Weights of a small transformer language model: MLP 384 ReLU, learned positions.
Each number is 500 + 25 x the weight over its row's rms, rounded and kept within 0 to 999. Layers, rows and columns count from 0. Numbers have three digits each. The size before them is the row's rms in percent of the matrix's.

# layer 4 attention value, 128x128, rms 0.0447, rows 86-95, columns 0-127
088:514520492493497519557530465461476524471502520513467506526471483482522508513496492532493513499484551523481507509479522514463509467511510490479520556514537491458515526449462496496485515454499493507531472462488495523481511521496508507496504519464503518552525438495507482496495545474483491505453495479485477506488513504522552469468488490451505509405494530497478500502500512467519495504501
073:448542499467499499515479506514526469531534506461477524503510417541488491521547515489460485511511512522532502446498491487475497496510443499506515495498493520488471503530508497508487511471468482483501479488534506505530487478513477480497526460474480519488535458490488463493489510493491502537530487472510461515440516491463513455514511459510503465503525486505484472483518493454478556466482
080:510469522502552548494534464481513521529524536466456504547450511484485551454466498455515483525527532579455516537496505530493489494462484464507487504472509499487536525476489463495516483498503475519539502511495475512530491486492527540473502508504487454505501465490496459505491491536504509525503496516517497514508465480486532470481501516484516528495490513468538540478506477519510503489481
078:493483513508505496551565487510506551485446524493516517532496474440536496542496521509527520492506474505532501499500511503498482520534494498482488477489526463474476508450497510528469470537517524509520467488459538532488534472512527510478506497487502510560483501493496471460521529465514485496475542486466489502468460464507518503492500520501468454541497514465458498504460527487471501516488
072:502513519563498482480484541479564525476550510477507512504476521526482435516529498482516538503524478480533515488481500506486463498476489515541522508516487494531503449514472498460490518512464544487480487521530493542529493500475466464487488509506515528509509538517484506480479507481480463483518508497465496519475452530446451527484497514475481483510508482553502511534502508487476530537491
071:481508467473470529491520542519522512462525490512504562504519514489471468504502477502484482509490455505529502474446509532499514496483489506485522532484510487525485484475469529478470504473461551527503509484483481489458521522497494480533474516518499527507556490505538493508498512529539455472499491493518507495535531504515539524493510448491454457462517521453468467489490526543484478545515
079:508502475515484490482535526537502441514457428495495561477563449484504500494513523468480524508451481511514507487507492471515491534468505500470506491477492497512487502496498450494487489491522540507483515496487524499501520504493493443526492432511530506479547517520493495507474503533539520509536471511479463495535491525534504459519509509498504465556482531498494498505494482516534498482528
073:472462490468512521498473469496477440494494552512481521518504491496529527484456496474525527527513489512487485514438514471510450497517495469508489499513507485495491485503516497498503529519504459480518501459447431506507522455479479514504489459474473517436469487471485491508482502523493517487508516480536525502484475522522521546514475463536487521512546473497509480478522483542518495503554
078:469479470521526515514459479513502454558518526493468451475460458502481521482518467479514483506503485542483495476526510527508505497477558489488498531547505525465487525549467501470520511514510522498492528490510520479514484514519528499472505455482491490490506518487486475497501471504470487525512509493472476529508526465494526541508463541492498520487491519522461548493527458557528520503552
088:492495519480527496519542471458514517536514503518496481497495552498506556552490472514531474510504515489529477495512512497518484512506551495466482522506529472515521512438501512458513498470498445527527526530449467443505487510494517503512516543525507455531507490457544501490532489455492526528506468518501528516501488503506484502528529529521489500483493511496465534487528476465509475494450
# layer 4 attention output (transposed), 128x128, rms 0.0781, rows 86-95, columns 0-127
079:476538515479499502511483518550525468492474474472505535471505501507473493521509480491490473504487463560508484504516451509545495518527486496581480444507429509528514476513501534504511498527514505526466509514476511480498496441499501483480509488497522553469535506498489514493521489502489502526530488518513553503502502479463493494503485514535476494549507445494525492525481460489454502495486
067:531473548497476481453493514499444506537465523548464479527525530507474537479509490494501532500478468485478458533521498508490515505510529486455513478505514506470507500466468543526474521533557525517465503497471499472477474528485514505521470534526505477517462532494520542496532484509513508453464530492491518502524457519539514503485476506449488499497478529473475510509463492499477493517523
086:443528478520489496537472464527488500482497489530525464473480534494533489543525503512492470462495492516553514497542496458523512496535492535498531484514488458539504464509489486506482504508446525489465492487476492504478473486496471484529518480503524536477507507527517544473522485467455493532508546470470507473519515484484506513517512499538507483558526501544486452512499525483468497506456
069:462529470482478484504461529495474482495522465486502521511474518523453513476513536527487472503524454518475496513504489520567485484497504523535505482488467543529493486545479496485504525488485482530486508511503535496528499469451508450508530468485470494472530503495504527525512500525496528494502480496530543456479522469443478508496486502524496529510561455528513550500492484508519473526461
066:502480430493486487474493504491489477517506522516483503501536488498520490502470513507534518525481480470441510487493522474493539502484479492428482534527524510511482508502526527537503510476510470485529516509504482480497516511498524494554551510435491456535472501514512521508478495494524519466446496461513495468508523511553505497496524487495544504479516536437477511511544524512505506504551
062:515497514512500454483517475487513482524496517496402499474541452531482511504470510475540484531533528460451478516505492480490506487500497480486475556502520519481495486496537519493514459509543443533531475516507495506508518484486513502518542511459510504510462535502504529511510492460510481487496470478512502494461481505523461507482483528497565511502518510500508515478537458478480533487516
076:505493542504512514494510478451469523545506541528463442523485506534495497483503510521514516507573519433506505481482555504471531513496507479494490552519539494482476517468512506531511527491525484522528511536510494493521517526490504534489500545543498451485473520465500497507495492506490486479455483492546471511459519480495469494485469507473502527475455534483469471481514490523506503501482
058:506525507531468510511537472503503560525500465519503468456477485461531501508541481520487485460523527468527531508490476529504514512469497502474510487510474521469502489469477479499509455486482526540495495517546555517448482508493482521471480522517525514525505527495520512459521488469495463515517515484471455524516507482507548502476502488488513521461451507540501496481440527504463527490473
071:538461516502534488469477517507506526463501521521511477520505551509532481467477489482479535451506539492493545530491507490483500522528459499477529516493506489505519479480487467501509500510523483485538447502497487520485515484538494571486492525531485499520466511477479531473500486487539500526518457489491507440503474555524465487494528488558480468548513497518515476486485510487467535485479
088:488517520504514519532491515508485492490498453467505514461513509502499491505515487522486493514480489572548489501526461475520514496488502499540503425476479508532507503564497508524497481530456487497471490452513498509456494482519482499499497454556491528471524477506475518456524496503471519546519497510456516499529519491449511500487479467500487511525502470516559488515483478519488447469500
# layer 4 attention query, 128x128, rms 0.0783, rows 96-111, columns 0-127
099:467509436476510498520412520514505488510492483526494484523494542444506491553456513485477491497486512473496470472484509507545523463491538467516489514488508532513510512505553513499460457490492478491489503510504509447458476490472470486512516537489541499473515494523540525531491525478498521494463502501510507480512531480502538474508568494494497480486480497505491541490502513543505489512524
127:552517510495547478494555500513474495525532500508514504502480497524524506550508478520478515466465522524532532468519474473468482518519480528496511471475509527493473527462472485449526501517495531511466490513487483508537491497526516547453506479531495474484489516487492495454541489514478474485547504508519504466515493531516475528498455492462479470525513470505488470480526503500516568463468
094:559486494529494497493542487514477546459558480481507528537500508556528521485544513461524486506483491529544462481516459500500488500512494519491472511512488499520499544471462484488495515472553530478478490496516480525517466483502469507479519496487507538537487527493500468498517464513488508495502562501503516532503458569489492481459457516521480516510489521468505495487524483489475496464494
112:520482447507533525499520564491465491515574495515508450524494500490535507525525492473503509511504518505522448453489480489527494501483487493505475493487524513550519503516528519517477505499510499459486500503527496498479497493502457486504512498506516500525509518508591478502498461511483550469500531538528460504506507525473482463426534491500507496469516507494493515478474507509476510470462
172:529517518482530491491530511513501535533525546495512459519477481537511505469553469504507514488482560525512508480503471506487478512532446514488495484494512505511466482472483490477551524483529504505472479537518469537540508466524526530493493513499485502513486508478466486439494470529459489505517507522525492458507477559528493517476487462475444473505514492472510487486522526471479507450505
143:513500484481493524505514495482483495484521475541488526468481484437498467519499527491494495516531481471529513516456514503530524475455513474478469522500499463529534561533515539507471466497474507469545525489492480470466523529484466479527489497483553489523470443515562501534504499504522524493492485465475505496502564488463512479497514534509538533502523502477494502501488480523514479513526
193:518492553458549480484496488501509520530514536478520469523485499557520496452514460499488522496491538533517505479518458494483481526535449531504506507506509507499467480484483479493536527503501493528467496489505490492545505465516549511484511523507483523502488537490446511446503453525462474516509497515503516453495491538548468522509473464485484467514498492485518505489511512462508515437490
146:489468469521450533489471523501499488488505482485502518476522536467478499514483539504503479541515459477460468513498530530536508473445532463511500525513502508483530509513506536509463466484492481477528510449500520497467485502476475463523493502487514497500507484512498503556500507453527513505468538486499484532484510436455540474495515535536486544492499532497497527507478499495486446538526
114:493466466480494504496466522468509499499497475494508505523503532486512513545465521508491493496477473501492424455523464500546493476482553509501515487499490534496536483505504515517472499522484480486485478486500504483471428483498448495497511505493528504511552547492540516523562491468448559497483528503529524496495499470514520493490509481518509520479493527540451520488502535499518471526475
118:446499461493479501506499481492496494510476470523485511452504482450504507515466538511522503486509516466493506513490538490496512511461489469500467528496508465487513523522492537504477496473473480526507508482494512486483549526509499499513499531502493508510467482556475507536482526481541502481449482465475524512504506398500540447507489519504487538496536477518474536515485492486503523544549
137:466508520491521539487498497517508521519517554451541504534508504554507512478516469496494509493472534536479492486523496490472469529544503524532545514504515527530467440490517461499567540520477494508488495487543483502516468462519547523473514501507494512477545502475474493466482477513471491527513501534507454471491469534528491500507513458477471465477507495500500497487527498475532510473495
115:542499554501525468473526466529494518537536531467501520506455506559532492490532465505488521471494530499532522486525506477484467519542484521515500473495508492522450507459471491454530506519482537487458471492515493501530502495512552501479510532504497481497469510514442475475498491549501468500490517521504490483482482496550490503515481473475471505516455481471492506487531529466470494469520
156:515519460509463502478506499482469474495495471545497536476499496453520506536485535487483481506500482487490487525471532503530513480459515464478465497490486478495548516528517528503453475473507502443529505497487498484451515519479469481517470510483543494506502470541552518543493528469521519471460508481500495513497523459477543449497518533504500550494523515499472515513474522510497482528555
159:462501476482451480489469502512468487489486474514493520498505508457476500536475528515503505507512475457477474533471517520545514477471514479505483517504508492502544501521545513529474465500530502488528518482500518499461494504482466451535502506489528520511500460510555504534477508450532539496460509495490520530503525452459529487509548529526478517475495516542502515533474485528491466538547
113:456505493492459492513439503485539458491459474499485503481516483463484497489500533483510491523528468475448496531489522546526546494501517480514493534522481498479507492542545524537463478478482472494539520480488501489464520499469505462535471503475512509486509456494495514521476525472530528536492501482478503555482532471473508491518543524536518510500472525510529511511483473534503463533526
165:515518550521557511505505486516511529530507527469507495516495498550496495473539472501514483481468536524515531477531495480471492516530486539522500511481503513517453500460474457468549521510488512532475493540526493484529508474524535525480522490508462499505514518500452479481501481527473452514522469485515474475491477542537472508509470456487494484493518466465524466455534497480518531470485
# layer 4 attention key, 128x128, rms 0.0558, rows 96-110, columns 0-127
121:464492497518482518500548440557511516497495497516436521467509499494461490488480507496503483493531484489493537536469509534449518512484468484497489509499479507495531504511451527524555524492449535525529507534478475509461556511485530513475497528510473499486501492515523531495491487527541511515483443472475485494480504504492525494542500479518533500515508458483511516502478504508558482521471
102:510474469486497516470501520518499477462528517469525477542512507502500555461502473488517527541453507511456463465489485484522507477467523484491472490492535526529493469492526518507494498537545496476481505501514495501501458476526469516507486506511498498529529468465500490498488506486501536492482555556527499495520501538488555458476501492528487518449516577475500529489482519485480466481521
137:505492493499460484475475539483502475523528481523495487467477531481472514546522525486504511522515512468500487517513525496499562439480513478516510479543495446491503504504514526490475459526524488483523480451482514508505483531452456504544491483488491516499475490520495494522528516462536495511485550520530533526484515497489505495473495524492476508490502590509492516518481491447460503463526
140:529497469493475488488507498548496473478526525532466520521508479460482501511483534498464503518528530515523513536447520521503563428467504440493471488532471477463523505484497519480489476472505476471524528493519505480493492518469513492514464497467504485475486484517505513514518529496480502497452484491506490510431487502451502465523504534535487519495506547502497538538463485518474497510515
104:528485513512482514485491525494466485499546510502537483546519531503512522506486485465501509548478504486476453488502467501528508488527514503517490509515501503530480463503544479512466505500515501447476465489535474530461473514487499479500490500469516520505518479531532479506501496500463529494492551538523472505472501525485528510441504493501459489482455603483513512533505520506457505466516
102:478552501487522479506498511482499489489475488509471521461502482509509451481459496516509514439548497519496556532449549517495487502508485508496503511508502476484503523505469509476484522501507486487538530495504487489518570520538524511465496491526489478480452480537512534497465511510547450500496447460493518494495472480499502495510478515487506471527516406496504491514507488502534483516503
107:499505490482468509506500515515486514515534541505516461546505515534497495500501496457487543503460487480520474461523478511535481480519516492516499494527507501482492451507526487519474497531529521480483481480482466512494465485501466472527509517466475477516548508505488496504519492487477549500490585531532474480502490525521508501467519473526456484460510583507505564498499539511476519482496
108:502527507510510461511490461475532515477486479526479516437508483490467456503511506537508491483554456498524532536474496498470530479513502501496507475498470498503492517490451503463527484492481501533533507500492527496509533514486508518485503476505480512486468508510497533506485534506533466506525433476461494517494522490520476524545493508481545483554515410490511476500515454492518520525471
151:491526473481478497521507473539492526469492484499456511472500523500449500526495534519500485546548429466465516522490526530485559449467494483486504489482443522483505533513477517500497492496495512511526502529500530488509496443463489512535525480459478485495490502485508511558505481501518518541490502438477488515479503491500530476526519503526537521513490552502495518511463480520489487516495
121:490534498502503487474522456500485495490497513467491509479505524464500446462518483532501503475520491511472542507501471521438486530503494519513529490481509517510474509481486491493541507487511530519500499526519505525501501548546528513489492500565467492500504497479501482485495480530519471498480438512521494496523491459499478520524533509485511476519509386503487446505505459518524471535498
100:517501497513497494477522525525517494510538471464520481551531518525500479506480512496484485531475507473502442459510459476541485461494512485517496469537478523471517489475518496507488499522504473489446490499518450500486482480498471492505469491460496520494523527483524470496505485501481536521497553507537461507485477539498486497461534485535491504503486605503524529470523541497499493495471
103:497495506502495493499474532481511512492508514524575479511510550519505505503502483464517553495474532469516465449516475525512481518500481477485500478529488509518520473513512501506489488481517503480482502482496481504480444477520482480481456515488473497525521524468514485497529484474470531494501538562531510502496502518474502505446515466502458507495456597478486521521498557489489481465509
109:473522499486536489518498484508489502490485507491494508467505507478471480503499477528524478480567494492515576559497493525471529485497453508511484501513515470514525549501489481497534518497487516530522517500492512510523553511518537528496514508517492471493462470511487493481482507503565473491496435451480515518516520468474476483517497504487539498538499401498502489508501483527516510522505
106:469520485492482515516512462484513500508465476521441511457516505467484496491503506512486505463523492481500551526496508512495518508514480509488534485489487473475496503506483496475529527505466534518539517502503520464481504508463514499497506486514474469484481522506494523513493498518542445498530393474462490498528517484527478479555481483512539506550526428503509475487519510521528538519509
105:501487535528525494540520452507516510505489485514462489459506506504497465503494505509495487470530488538538540538472523508507510519506529519496545514500486490485493497498472494496512514521493480539535481511481493474497551514495512497492491540514483505473459515509482490531519494488518441518503444479467501499509499464549486504548452489460535488525503411497496450495509483508560523524494